From a checkpoint of a small transformer trained on Wikipedia: 10.7M parameters, LayerNorm before each block.
Each number is 128 + 24 x the weight over the matrix's rms, rounded and kept within 0 to 255. Layers, rows and columns count from 0. Numbers have three digits each.

# layer 7 attention query, 256x256, rms 0.0782, rows 0-106, columns 192-255
117123150132100171103105129124114164138114131101115069090148138107120162158127120181115143153096110130101143124136119171169157130100098129126181092169164121141077194156152185127159107136121124
146141181129140163128144161118142131095135171121141161111133146084176119089097137102150130160147139129110119128104111146111108088144127174091106139136111126116141168126103108126108121122121103
152133127086158119092145125131147167100109122133125139120082130116122053108161150167084168168135092144126104141104125123094128169115137111119131106170086165135105099125132098119150144120156114
101123131130113116117094120141127154137121153125143102115130108177137143124157113150137155130151127140138113097118140144118173147141126158135130063133123140113121185175160106113161169176109126
106123155145133146143145088156130164140152138130125157107109108139114089110116114161126129103099137150118102095116122136155154121122126117117153114164130141118146136167158112121095140118108138
088134151165133140177144159130093141143155146101091094154139128107124137121109167160101114160161145116127146101123135112104142143143082124113104144160090135131139148145198122163107095129107159
131109118137115130126116123135111096151145136149151179146112131132129083143148125135093115139104123153092099092156106116104116171145139129117113140136113128180108107124085148126099168141117127
150167135149134116102126193102118082144155137146111079140097118122125156152101140099110113124100142145084101112158110119139128136128139142101130169135135143104123142079156143112101147138139116
149153139101154127105118162139142156162146121123133127149107107153109120112093107120097099133135105136141102116128127116141135118116093144103136150135115129095118160092117112124078130130101136
125144129126159090149154085174170159154115164116094128137108164139158162138130122120123079113141142156130122118108131125115145140124097143163142151098132131114168124106167142137060095130134163
140118190138115120145153151148146192161149119117154143105166155127106145145125118083144102091148110093131132081095193166088121109120099136150081155107099142107154072137118110158151100132125147
117123120153120106148178103137124115101126138145134105087113095125154167065095137158186127115103157110096152123145125160152113104129122135141144124133119093126175162160127082119124102115135157
180107114158096108121076150133160105146153146179147146075135128138133128113130162112145132114104070145127111098144152109133083169157119128118111132115104134166132098120116134113165106124103125
100096147117112092172098138126110110129133139145113128117126125154094131157164115112148121109103156131136114102161134099139132136127147126123119139097109118147086127147138151143134133124118162
107158173158163115150109134083140151143145134137130116141107101143144150149128125138145136113108120138136121128099152109112117097120106088107114160106159132119158131112158097132120134166132074
115148157134133120186143118129132116108153147103097128161103125095095134097132123125146141071122147126122157092120103146125120127098138094130118143120127136110128143127098141099143115105083128
120110132155154129127175138171130087163169080175136177140113092122137085146176112125104147140112158157128155120141090119129132123096129134122124152139119118127109121099170118199126087116152161
108132145158115150152138116097120127129134142171127128121126104137169147140097111100136116149134116125111128110173145111134120109141144143152102133129136134108117159107112167127143121123089128
106150105105108144135138134114141118145134139164121137122133144119153129115110095107164102098130124121142121115132132124127125114122118138134135123135110154078146120131142162139120107123122133
154099117134147149108103146128145140117099096104128157102114108113124109157151160146091152119110144132129100130129151096126138161149155157124117127130136133149118122135151106109115132112147102
111142137076121089115128098153114121157124101121132159102110141178114114121143150104108127110125135135118129138151092115145150152095120179105170118132077102152109124156132143144115146133159111
119147123110097157154139125125103162137134122123111114091128132149168086083162122149097153115133086121155131146115155098139119106128123143106161123142134157160092103135142142125114140106123157
134133143132115137107157142120115119120120121150132111160146140139130130107138147120130122128142145113148134128110170112116155107129105109113120142108141142156108091089101116101121109175110128
175114159132115128086108107120111157125114153133101116115091096132081164151123122142130088138115112138131121118098150126149106132156129141108109173138142116110120126125127164132109155159089127
093150134116098153131112135101148029143145113156141140133103177173157079134144116126168112134104086164173145153197146115114118120125119108131138108144154155136120067095126123116113080116143142
129105149102130143176106184160133108157172147133142097105077076132126165158101137124164107113105121145112118116137142106115115173137146112097113121086129131118131131152108170132110119132114150
155161131125144098103107109128134103076119116200135133160090132120128139143122102138169133136118112134080106104154113109133111134138121119127085125148149125134118150123184089108161109137156122
133092158128123091112148121152136175127119123127104102138103136147055178163103132121159103092129165137101141121132137086113151122145135150124156088148121110093108113153188155122093077122113141
135138149173157135137159107092153104130130160147162129125114089105125102113100152129110115138097143120137148084127143123113125091133137165147110159106131095134118178115125110145143098110138148
112146121084110134152090135129117124101113115156133141151116137176177116129153135110123147161116166145126116143182122133082133113138153103138193106156117105148098098115106122102097161110138148
122167118119131124101118119160110123131152167136131171115112113097116135136099148104149128170099152151169113079117124110101139142124125110102159146150143164124096141115102148116119121141139109
135120130115171136122104169114051101118130149099136116165125102078155106112112147123161120133144102101089133127125154131126154133135136131115067112121132139149183136144090101132117132078115149
109105113137104111186124088138125117172133110137125115128134167172160146150090094128135071121128161106117159168138121106138134099115134099136148135127147154120206095128147120141095104073148147
128144182157153121152093140067135105118154151167117103124153110157129146104084149109146147120108120168106070146103130133101128111132118176121106151143116096156128140144122138115131136138107121
134148122114135116120135111090132083123153170149157144140103142117102103124077148129139112172117124132149120154129116121145087116146121134116116132120131141120152159121133099099129144117150136
137149114114134129147132136132149140111170117158109132122141140161178173119157096156137174115118148138179135100118105159119134144109123121107115124094157149086107126117122165161129128158150120
141113128121117135130080154132114129151160146093140093096117137149165164141095153156136127136174148136114144106137129130130111122154106135137112157141116127104157145142149179133134105125117139
125139110100156151098080156123114092186106139096126122095099123135116099155106096163141115166117106103150127132139155137120110119094111100102173116157126162129159153082124106152145139120109076
104129104095123152110139094146149112089126165114129153103137142140123125092120098124159088170132154108132079146152128134162142129132131119144161098163151117127102108127124128119117119091102116
112117149147129141175121149121136099103112144118155121151141090124126177146108104083132151125083165112114168135120164146114157135116133146123138137102122094124143169134107163176162106082154144
113118144127127122130099143144118183147114143131100135093135143121159164109106103141137097142130183125152133092107177163152161151124130134127122120146116137125128119133089082130116121121138076
148107136104125127143127153108147099115088114103183114112135082116144168135122097101116088102153154099106163127120158145112147118126141136134098169081097104152153129105080102169153171125157139
158111162144106165135127147139111137100126109100153123154121131136131136168134118133116121163106121160163135116151139102105128126141133122091112172098128110114151117123140133173140136183107148
158140140127127094144127126125147147102130115117113137107148113123113101156156114133153104132129134102135110139103135115098113136125113089105127159156125154113128116158142125092159154151134145
119132139125137127160109121136160166116091170117140069156110101133117132117135150135124104131135128147119174092107133130124162140162136076159111110125175095113117151144120107124125107107101144
100127081122108090044127128121102131113134108104085153118165155096109077170163162146117133125127132120142152121142091121099126130143151106122124112128108135141094127140153101131143161136128101
154143162114112144102143135120106091140154124127120140086097115157148099146124096133130126142124111116151114111161152143128122149129144141080114124139125128089157168166170141112166121165118155
135150121127166083108118135137173113133127142132111135131139101110119110120147131116096182140135141123113101166132100159130115140109154146164107124104092156133132130100129140132154143092129113
142128109117121112139143125181198117103162140121162188110143131108119109155136158120096103152150144127115103089116090131125095151115154107124133145128079114133136144129127121133128119137128111
157111122107113127149129104153158144115112130124149147088100140147125119134117091132159098114123114129111119150147126099057109145098136127112135159153097142133110105162120198069149134132128141
119107088096085154092149172144138156150097113095134140129137122094128125140105105130130118144137114089153144135140125116156172142110157136127140119112133163146122117118107098122109139137173117
150120145131138116127124151099104162116133130111109118114129146160118090150129124107114142131132160147180087111185140104099152135184155156118132134113127130083099139136141093142095112144140121
108133133105144133141135097145153122147124117099128145108105149172136136144127130159153109114122130117131113127133154123125138101108077104175136105129131123124118091123152149123137147128123164
090174142111129089146147095176152119161154126112106161108143130158119122114101101129153097114139140111145100117113101122171127089124072114162156121148133113158064125121145123120134133143120106
135097135133149140142120167100083149141109098094135123101100157144127122159105130096133163099136146105121108151153192118114114131116107172125071161133128103104109084141099124147157120122132107
123155124138120111114148125136134151152167137124133134087145162140154149125163167158137130146160125123116101119111128130122119119143108138109136139173112113110135148120180112115100093148133125
133136160103168140145132115096130168151107130120095123142125129160098120126131130121084130108141117157145100164134089143144163131108102139131110119139105143111167128144077160119138106136134143
130171155126142180121152149139110062111154114097130166146111125127133157134130156124093150136136172125136097113115099110124115140126116132125101162122081159113113140103140174146122135127101146
120112120115118139117080150131136152125115128091126149118132119117088153180110134130137130149135145099097125166133152124134113182143109118112082135132112098144123121152097115103127158146145073
141127179116136130155149143139128131134106108115140179134140137142130145154154133117109129119143145133081129100133154139108112088104149139095140128100139094131129101146081147168129118153139128
159109155130123128146100178129106146110151147145110131138104115133086113138170156129125163115128139165119082146137149137150126112143129128092104135149092114141134159143105129123143091181126120
142121087125092124127102130170161145152110133116168175127116115123104123137115133076126096140120128135180099125123159110115122153104126099128146149100057162143115115079151125131138180125087126
145139120132117111141117085112089148118136147150137121089105103152135136146150112159122133118149143083166091115127130098114114128119114084085138149125127168139116107144171109132165163141124145
114129133151148118138125174121153110148151117112134103167155102115129132112072169069160169095113182122123149113075128114125139133144110132111104149115172108119102140148108105089136111137161098
133116130131140100118146138177100133138179137128146131131101113138150107132155165102116152137142140140125190113117128128116095127132119142104151115115117088133105101130100104174061136133113124
150089105120135131151097160108118180137094083124134157137139091113145107155173088127131139125094093084129129152133120117086108171120163125085124165124125144142113102138120125127142148122122110
112169103112087114149117156129105127169130106118078115134141176140126115165168147121127132114109099143122105134182099165160161103130160110192106119138089109153118117100114116139112134143120122
164150124092130101134134120136112132135080123115115170116129156121141074160125079132098126099145074071115129099142097148180128129108169134117145122124130168158132101114160080116137133077128095
127117095149141114109160106097092163131096117124146130129164130081121091140145110111075103136145102114144116092115128117156098118106153094134133162140155118165098109133126106130110132138134118
140133143126153110138157128127155105091115110136121127144141115101136163135128130124156148120134154137068176112103100128110099112160143145123106155100171106128140137135139134123136140153162131
158128131132101116132110128115132162148140118118140087109121133155144120087146123103140135145131108188116143139153133144129142123108101134104165130179163096096124112156121133091144141133150152
122126159151080134120144162115120190116119156112144152162138173110110126094149123135135110122148152134122147123125136164111121187184114183145112101106099157141115133145153117113080111148128120
181162138120130090136152162118147171152146170132154111127115075105123123140116160107109184157139176134091131111091101155117112106110128121151145122106135133110109195119123132106088127137124107
120124123124130103152129116137142135209123149146113150101151112159113152105136130096144137114117141163140132117103098157151113117141167139117130124118174103119103124144072131157096118108112118
113125139147157128126140118110136108130132115125162122120128134114132117094115127139158097140126122130125125101134119114097139090121111178147130121129141104138116155149157128124152087109134119
164106127121139122146115099141171149095116123093134123086143112134103084125141141139104103147187137156123108152126121096133138125107109100114158130156121119138129121145156100090130137113175159
138125121139119141113139136142135116143136127131129109163125137144140175132133146139171131135160150160102143141143107130119137127133102156147103150122152076110132157102106098139107107146116118
167125169143149147140113116116124134115116132095151129133103089123139101142111120125139151140120156139123144138116149126110130108102103128113127137154134152146153143155108117106141119131163144
165131151106137110092125133118129151117147113087110168126132152129084077152124144112112129172137124145180117132135138124128115112102097124108166155162097088121144090101113116128126140109142123
113120074119113157143128127102128128111116140156131148131170096108141151137139103133114071133146159094126149094105151125091116131113123114081082182085122104154125141114072092155139151140093126
140127115148106139085162129122099142150139098111105176103108145127143120136135107130209145155102143142123110122162092158097090135124137121129117139123142182143078112081143110090129123147108097
133136100163120136129125106136114159145130157135123135116143178124135114134142124130128113166148113132171171106147079105104113144144125076129111154135086129133141117117159127141130145163070120
115085089092163130096102142141134092148115129132115115120132116149162123103116113112122144130118079132162146156130089126166098148118149180112139105119143133105154124121107155143096113078125111
140110118155141071135125110162177136134139121151117133117118142152109136125106110131109097127165161171123126143128085096119124160165143137172152137148117121101129124130134151114069108091158136
120103146138139104125122149119100121147140139107114155112113116090098133153117169110115154113131133125139118135125126165153138143082107106130148124136093180152137141145066182125113114115129110
119102132129101127133113152144093199144098125122149153142101110168128090162101164102090107124158123141158145087136172098120134141105143136095146146133104153121184149128139104147110100127123118
136104125097112152103142158116075129156134098080151115170124131120141136193136141140104151165143118097149167125147117179114122142129165125126115096087091149125138136134124148140125174149113143
144170124068103124159151152139151127117115123146077121149120174100091098163129144114089088117139130134109107097157092137182114064135132080152132146137106109107111128081097158169104090111121160
127112156151155121108141127087088181146123135125155116147145097124190133130124140118089152120147159109133123081115163133102126127113145129153105139128107154142162146112145056114130109162138117
124126120098133132119154130134131125098091153141088161137109118131106139146126086140124119181125109123125104123135101157148130135085147119137151111134119157149113170114118203116123126113117105
121168137139094099126159083166150123105139134091137156139146146103111140135128099148092171152114129099106140146119150197104090121071104115144158130144124123094135120117171124121136148138068133
148161137150142140087100115127162116109141115124128080152089127110111112148082153149109133119146101179116132122126117085101166132149116128133111118140133142118088138175153147092105123122116138
139158151118175119128146124084163107102127157145133111166121095096103119063091146105127113152099106149118123130085064157112130118086156139147122107125126133107167129127145133079155111132175108
130120111129139094161115120124134080130097140132128109134154136156109156112142133093128094147116130132144122150142114135115111180102153093116135127140139104143100139109114155138126098131081093
101078109125099143134101160112103142120091082116136137154135151107154117133184160125081124096139153135165100156137147122135138112159134114123127109131106112141152100125094093151088131117133140
113142118137094131126146146130116128113109125169111112103139127106145107094113117177135147115124122097112152110149137114149139107164101100148117088100140102130106126125137149167165105100104109
119099131117104125142140094124128165174134120162102157093102171160110116124144100137106088098118127155140174104114137154135156127162145124132116103145119130129146111151135136182107078122113117
131115129103154140107122114167107123090122098124113124129072098148150125158134084146138133122137090122113137121122169095142148138122092108150094136128110130107135137119124091140119138167120151
127110121107151114120157153157134170133153095162139075111146128119145133160108119124130107114135200128126130144120151111113149140118115076148133138134129134119133087148153106154127149143147107
116123127080116100109114127128126167154124102148091147128140140144131089144150099164096126162128150132141128099137108127122157100138150123145122095133138144147125128124138098115095144164148115
149129148124136136101120158110091145169120091081122138139109109126122112162146144104095151120120148138147134155109157132130106106160099143099097143151173123151124103152103096115099130169156136
156134126151138097113146099140113150137101141111114162142087130147145135165109114140154162101122081132101128132115102126171083125132117127126124135107155163113158147123204084154137078125122139
114158125118126148147145100137170084129102105121081148121117081116104114119133143122110170095110143127143099183158149134121146109134144132130139115148135118128123131143151118117128161108117145
147126143141143130157122114171138111133101097145171166132135100122151129162125095107144138139106140081113142096121136105116124176115165090095157134136154133131099110120134115139133143133141095
152111120128123130113134121102130130146127124121142135131121153102113106156113147113141134133106108150124141151121111123106112163130146131142132152143102119156103134137112123147154158108117143
110120119143118142096116104117081143128143146179126101118124174144188144113134150154131147139100097114128133091117088121161138142146137102138114135120161105142146141122166095136165112140115101
116127105106148141130133081135143107094127125143152101130103143123154085124137115155106135148138115100119165166111158108138116113099092073151126106126121153143116115116082115149156130125152156
# layer 7 attention key, 256x256, rms 0.0767, rows 0-106, columns 192-255
141109099166123148121122108141186074102104129126117138159099148145152093152150126084156118114112103115107119094164115114102110151178091133143081118117147106093113102091107146151151122103129143
142118140116212152102148102119139164149166110160145126141133113118119114148166136091146130119137114128137150170120134172162120168116136101117111127122100112148115197103147135126123090118170131
132121123103101121146126163157112092138113109091118098128115109151138115131137090134104127116085149131134112132159106143127179113143129093088121139138122107143119120128081108151124150099135105
143144110117139161127108085168120116093152102170104150102088131114104118106084139122078128081144129128069054089124103123100129083166095118119134160132139145105120110138181079129085108129131131
135111114163138093143149141148147106129157136126127101148140122160124153091112135147082152094124121136107082131119145104111176136152088127085126123150179128149136166111104146134098130124145111
127125148110135137104153112092110090128112136124118144117199139111113121158201172090113110169125148114107123134146172155139124144094145127123094117150139121138134125113165155125134108103100115
103126122123059118128121114124130113133125098136107113113120144167154137122125177171104176137095164137142118111172122129135118119149173147124135128118130108117131173132083146158143162119134128
139156126108156091108104121112169167144132102133107129117170129075141133140136161116098097154130123133158137116153152156138110115143132169105107145136114136116126107169120125109122124138081101
165132131054179154116106129122156145133110135132124152129133125142133123126139131149138144121115116113113148106101148109167127100144152159167146119120127122156139089146103120109137132133149115
100149134144176139124135122142125077062183099116165143119151082084125116136125146138083103136110097119132140134127158147122149135145129134082161174154168129148136125151134124118136129147108143
130133186118150119116128187127058124164140131112138129131146100121114102138149131189157174172129129128129126141111157121141129160100140143131141096130177108123143172101136105117094087148110136
156121107176147122122136103108131139146155124126174126156102146122150149137118130084120137134117140156168146122127131138134132101107128108100063114092159122118141130146125156113115149132121109
129162118111117125158142120110113144120113095123128137134128119113085157155111107152100149143098120134127117111124117131131105089145124134086142123105151145146151172156120087143090133124117104
132108115147080126130118132154097126079113103095143151152126146140133129137133156136056095127149123092121150081140096122096145152117170103083152139146136123101138108128149144145099176101111151
095134123119176137165164141117122129123111121128124164123156143122144115134132069141151106108085114161096142149179156113114115090103140163142131113112132141164111173187126111142101143126145153
105157120097137138117173126107119117150175157150137157100117136146107188123123120139138125133188108141132114117151130142177078169113108101135117148117109193126117125150131095091152125134155098
103096141134135143102140123151151141134130142115149100106116112161142076113110122141124178148121130126151149133158144120122117149157126151123113071143160101126144162134129156128155142095121148
134124123151191119117172103086122168117155129133132149142142133103128156128111125141157122097115073122078106123095182122126104129094124125117128147131098140115111147135176154136128089146157140
115137161146182122148129135144093122143177117123134096153123123120152094082108117155119137112093148098107106137122150109134136147149164107112129110137152115146142176149147101123099150097161140
115124121126068112106140133160153100080125121106122143137130137150131157146137115141125104138156137142124091125126118176092129144119148119132125141138123134106117109095112106155152128127097117
126082132140074122131098136174134120083128158094154115125123108145121123114134085114116114101103143139102137140125129120128126142137120095135120145115113124110159118079110113156124158134158133
125117108140146154171136152143111098140106173110158116167115130112160138100116119126123148093098142135109127126121131104127171126136143092131119127115105077118153139126143146138135130112185145
114133131160113092113119111104126151150100138149130116077096096128139167149123106152166150169099112140092107170152124130115157154141120121129135093093120103102104093105107134130172137100116160
158125151124147096125114138108158136151110090118130129152113124106095138143086129116111141131109111124178146104118131132090144098168167136130121143076139116150113101167120165123119109118141111
112112134154114149116088108119110136158170141156120082107129101154098124079096116155182117148091112134102172145096119062150171129175093130126132103112130139153161182153124093106098141131137131
145156124130117109164088115150102140158129109097142117178155154129111140099109133109067132119146135123136169090153139137114107134129143118143120114104175137134111082173109108163121159134103113
157151126136159145122147151122134158093122141158089176080132133161148125135135128093135089162174102125110100092118153142117117121104116157148162107144108140129109122156137141100109137174109117
168131162124100114151122119139149141085124131117141152139119143163099185145135123120135141138112106120107103098135129102124119113134131165118104150171125159111116132070055134139133148136108111
116121137139228160087159098102144155156140122127168137116141116125114144109118139107086186164094120146132145110107142129117115139132126140148100117126156098158120143152138161120126080133145166
128103096142104060145107111132095121143150134116126130159122089171159134087139117111162110107072119145083161163149122094114137110119119148134167114149074134140147138112101140151138134121137135
163136139117156123137057122123123163148126121137104144121092129126083130112125140106083098154111120104114140147123136124123138096171150110107124164104137171139138112172115125123098150138119112
130123125123142134084102148096085110153159104156119157119091171109130106135175159130158132136181123139077145124135148176156104114079163080170174132153121107124138131098169125101149131130094141
145084130150050112116123086135102124150144157147122136117134115105165139115118175125159153152154127130149154130097095118165132124160150221081153151155120157088143154155107100115102135129152175
140131145129199137139119116082141141159139119138132164137135107116127153186123098103125125099111107110165128128088143126167168120077118149115148104155107110131108126151185137105133099109124104
137130109133188132116119118114127173154117124155136119107150133109119126126145120103163129136108131126117176123124122113161161096138132145119119140111137140153108132161131147124105092122163152
106126143122148129200092135168107132154141133107106097132109116135155058133140096147119111084120164120136123144187118174127129130164145157103156108125171096123122125134144094133102156114123137
148111115121128143124108146152136093166124108127145119184168116071070134097083105099079129127134143097136156121114123129154088120111142132149112108122145125165137117161173122080116126165109127
144198160113121112128112128124157120150090134094122116136110091115129090124147107125122080179121063150133145108122105109153173112135122113121122130118097121184061075155136126126076159145132118
142152118113110117114119111114101151134125153165120115151092137093082148148120138087113095105175085138165159121077070097126152140121101117171144140135109194140101084147155143087140140123122138
159109144126147138136142093147129159174147119128181140145107138158114122136106171130121149126163117130135163092123100158125077131132143152099155108137140144146116123130114158125131139087127167
174130162116071113159148155111121138144165122105128121130121127120148152152158122139142116108140102089097133161141108121109149102124144111105107116101131145104111105090119099121067145127129088
138130140127180112133116090126117175190140137133164104113133156112143117120124162108125142137140104108140163116104101159125084124125121161106139188091138151124088125122180119132138104131147174
114149087136120116107100099122117175122118127142150135087109165150122096118120159121151150156117157148161157107143131133111117174141102122143115113120138095127066138116115154122126143146142154
161136135116056108109119144157107145127122129102090103119116143111096144176164149124106105146127134133149140109122093148138117164116132120092144133100123128151099142126119137182122105115113121
103140132179159118144122120137121094146133138117136149104169138156131157101112114097123163150042109143079129093153164110072178100152116116111102138139132080101069134124138132131174113123112142
089182169127078105098112175109151113117113148085117105102120125100096130146129154113138108146154114105133109131088126169114094109131136110119160154121111127145132113075158113150115099123106099
150142128163147104060123130117123135160140143075097105129149128084134094107111157117113120130126135156170131085153155131148134147123117118155139109115130098150132154139153167146085110190157156
117112150127099137119116135155153085127128120128108139131142107151126111144131157139109089135178097157147125141157080166120083151146134118139127138120093136117116079142098117153124167133105098
105165128135063113132113147151112124118117092128123102093164099117092112130142148135058109150142140095148120141101128174136106189112127139129137124131164136181110111137109109137118146121091113
145124129116045125088110127166115104115109130153131125137152120123087144150107114103096114144144109108164078113065100120181147166085129128096149166161113148118120138137110106155151159148124112
158129131073121119147067098162105151137123126149100075145099124112126108125133167133114087144151132076104122137127112113130146138164132154122094180090159179114143091144115075130155128112142133
110118138111056156102131102108131119100125153099132153115138119121112170149120131168132130136173146152138149140156132088096096146093120122154141111150129147122113103117114119086121128138111130
092118117128160132124116119151105075069149127104147119152101128143135098071125103134111094113158094141113120119110112146106143133116119124133115156145112161124115136125130067107122137152134127
131129171138110136153143122096133119067118142108085150104176097152123114153147115122157084147153103107128140129092125082112113152118103130177092136112111161136146102149101092107124093114133122
115144140094157129108160126126127137130145125136171142150138130145126132126132138145145127138139113126131121134146141082140124117079136118145112141151098147119080185147180122106103137147148131
126178143155164140128120123114129149103105132135127145129123115086139135140144127104127116105073077165129110161134127128149139128132108163127157105119122103121125185136136130109088123133136132
149073118107065185146092127140126072127147146117133126112118107135144144120113096180112104098158111106118080165108096121126109158111119092119116141154125141093145083135120108134134139131105112
080140126132135128133129079093137102082138141088144157132114157158155136106126090160150102117117169124108065118163106162142076166120125093195081148117095106121139108123113180144154114178134101
117175132130047116126098144137124098137112105168101147129102136157134132131120129137140110165142118122147112104116089113134116093099161152147145131111128154102093080135109123133101174134109089
137071107140160101150113125156135138127123110133180160123124150137112113107129079145140172107135150146153166157155121074111141131121115155125133106116128125125124181092100169119149140106135178
119122122092109154129133120129113197089114101139146141091133126113116139164105124139082130117160106143131112137144117099130095138061128124128145131154129126127117152125123140136095144104108131
153155147091114131148120134070113182110122150090135133105112121115126115125099134102137117137168146084096146133079164137136124147145134091162148147108126179140146105135132088119112132129129097
136127133093135150112139087115094127099127121159119168130159150101152118141152155119133096131148155085111146086124131114151124161122118142109171140135100170131136128198155135133119109112121100
084128153090177109147131145120114153151144120120092139147124125149109178103146084135119134182107165114120099145153130146124112095099150143135092092139141131128123148090141097129134134111114161
111109147154059081135096135118129150127098118117127157104090089147122119115154132101101140176143137167121150155117158162127138132113152126121149117113115085118124125084131131140113151135103107
126126121085107142114143156164088138132121132143128131105092140159167109138128150138130164141135164116156092083117129121149136113124137133110161126152112116102100125136137139175124151102127131
147147142099094146118146125159132100129155122101121092157082129148158121134134166122113142102074131114092153145146131095070090107104155115138108130123125112125185156127139112146077152159121075
159133134052138147112168133179132084151139150114112093128139157105131144133165118147131156136150141122146159094167133106117134117124117100135137135135099169126143168113146098093140142144122131
124145129146129104113124130124130118152079168149139163080108133133155137149146159153141163157152159098090127169109151122142164167134140112137147117115142109084126122126123152125146122090128121
102127100163149105117163149139135174139134092142137125142165151140128155163115174141130153124111151129144103140160133147151085129132159161128131135119107125098115142149122162135163113123127178
161128115117161123116130128133121147128142150155136116175133102143140115115116141087137120104099124150136124117095137093140147116156114164102164130144106146083129167133157110136145149130158155
126134151111134127158133120105153159148138139172129114127141120126092148162129137135125167140114145155132141144127150102135139108116114119147142119126111141123128189085133126105117098115117092
166136149098149138125112096130112164105092066145124152139097094090141111130152145135100124127119116147128163145154189176143136139086146148145122131112166168186133139142103095076152073089112110
172134136170057096156123122115134145132130139141114128151106127145114160114130103156138146116144171124125100119116131106137140096087138145145134131133145126092154092158092125135122143170118131
107116121154191130129138136131141105126135173117134146121126128139122126111109108111118141136151121141105093132109132160145113144126109128151129130150130131136117141097158112123155103142120135
145125106110072136101123127120142127108090144150152135107196131102093173134171133092121086104162087129128123161085116122133106163113080132131131160132105188119125134136143121098181130119134126
145104136130168140118124091084132165086122097116151122109133142102127115105136137109149147089123110120134150155124163108145126109124124153116129120128108154102129185111148119105158099144128136
153135085190110128087105125105132129121115114131152140106138081136149141132139146138120107189144097156142135145128139125126110187133105109106076122130090160114081139128120137114171119118123162
167109126112079152085108149148138142136090153121157141095115159157114091111184157105170128173129107147122168140112102111132117157126120149141078127117132122133127147103109109136117148143173125
093112141152153100161161109089107146147154149131112167131112160127174104110127095111134151146137146125120159144121137157152143127128156131089178141083149148130114137096157152116155086118147156
144182112120141140079125156139138155129138124120131085145126123084110140144136148153173100139112133109169123130176145097147132128131134124127093091122099160131078163153094121146120118116136130
092163140126081122124150106123100104151144152154104118108135128115122123132159143140150173142108130140154138150132145092133141138127123113126126106134150102127128131134141128140132135107076070
155098128108083134150123122164144118129121129112118093172112141167118099136127138148133125069154154159160109120150093141125117089181158109145091114113100077113144140111121151158133155138149108
138126127134039144134122149171153103103142108130101127168179119141100138118110146115074128158118156093130102121118125140138137109127175160117141146181169127126182126126090122120119139154108106
174109146076113153090119110119164147121140118136177140159118158116123120146152142102111107129154112072144135126155132142162086172116126089128116162120119174133155140114095085087132125109106082
169122128067094125123123117106108157128129149152155152109139144108155145111147137158141157176116109105046084143099144080113132118135162134079094114137148106131090144102117115100101161105140089
131126131106088110126106107140105138181084124140084103124074128104139113086104114141130158132127156151125165111166115122109105109151135125167103137109121092156123098102125131121112143152132087
154141130099128121184125145137104154171110112105179094085144145100075091078177124140127128135136105095127139190146142123115148133084135140168127111106169108144141117159099140090132096129124167
137122157119129101113159177088097101152134098150101144093138104112169147162142137173155135139127103126095119173158160127090125139084145091130132089127139132179099096122135136104129121085080093
144113127100159166138146123154112143116117123138107143125114164103156099139104103134097125109146099068121084100141125103127146118122144131118117149144116125133111093131133164111114149116129122
143196112111120107122147116103150114135117118191136127144093121148112086140122146087171130133170098150202152102136159144162149152136061134139143090112105159149107108102122166115098108160142102
115149113115165170136143161109157074098130095112095144124136128135112127101133097127097112141076116153116113098144136113110124075154116119143117164124133110152141141125096138115157116148081097
175146093138171092144093120136147139152131108127136098093162110135138143136150144101121100113091109105149082130127130129159165169127098107140094105121127125126099106153128136140147129133109109
116105131083070105107129093091127132100119147119143163100102130116095154141141098113139127111169132089157145130090103144134137120130085104118155120141126189139119097107135119132145175112107090
106110144108095117150125133085125138112142138105203099132144140125154144120111118137155114112150153151110139187126102137105093100103140113116120144145148149102149145106116119133117128148157134
065153164157164129139164158121115084133137118107150125122125142127117104135092109142131144149151123138117131101134103148089134140110145130143130118127121081137136099134102132146128111086102150
114124138102092109138160175155155118168147123104146117146160106106132152121115122156138179125120137094120106164105108074090127092120135141079098141159155122121133146124137101161106177127109130
113150158131136130135158111153125074089123085085107115125125101181126109105120142180131140145136118110113114094198160132122122142139140097107124110134114099150130171124101119122150137088144126
119149163153072108125117140154121131108120111157109119099113150119134123154141147117110108177126132109145133129154112136121143152115128166106095132147169112125083117135127115153123144079081135
134118143113032110124138151148140102135112133123106130109117107139151134136142123160122131141150135141114130137140092118108120122121146144119127125128126117119117088104088128142127142153110083
128096153129088104093076110146132134146079124138130120127103120129127133086129131158136143192105161133133130158129133112128141095124149129128155108148113086105115128102120125135147155127136143
116131098118195120122150166137136134094133091111134136140141125138123139107104095134166129135115145089111093129110197120141168111117128096116125079162129090148143154139172165102099152111129170
123126120145093131093122113137151118085144145103137107129170101162127162147100111127088100152129117116118091099097127136100097178119082124110086155168069131136151110119126123170153132155158149
118133114162113102104111158143108138103114121139094144091084110173135137118147135148142139161123143094107109143129145131093148136143130128121125114113129148136124132116130131159127145089107129
138116139106119138133103132120172129139137112133128140156075117154111123106124119094125157144101154080138148131116134122136158114143116125141138125118178123135113161113122097142112117111124121
110158120150160098130133138132120082152145144125100139117158099140139128137117143139149110103137111110133103141128131126111156137173114120118105097152148077130115111153157125132109130111120100
110109119102159122147168113102107109113121136110142123106127133121145117099169100107152119091141111118125150124111138137139164112104093109117107136091137120154130137098166116118148114121135136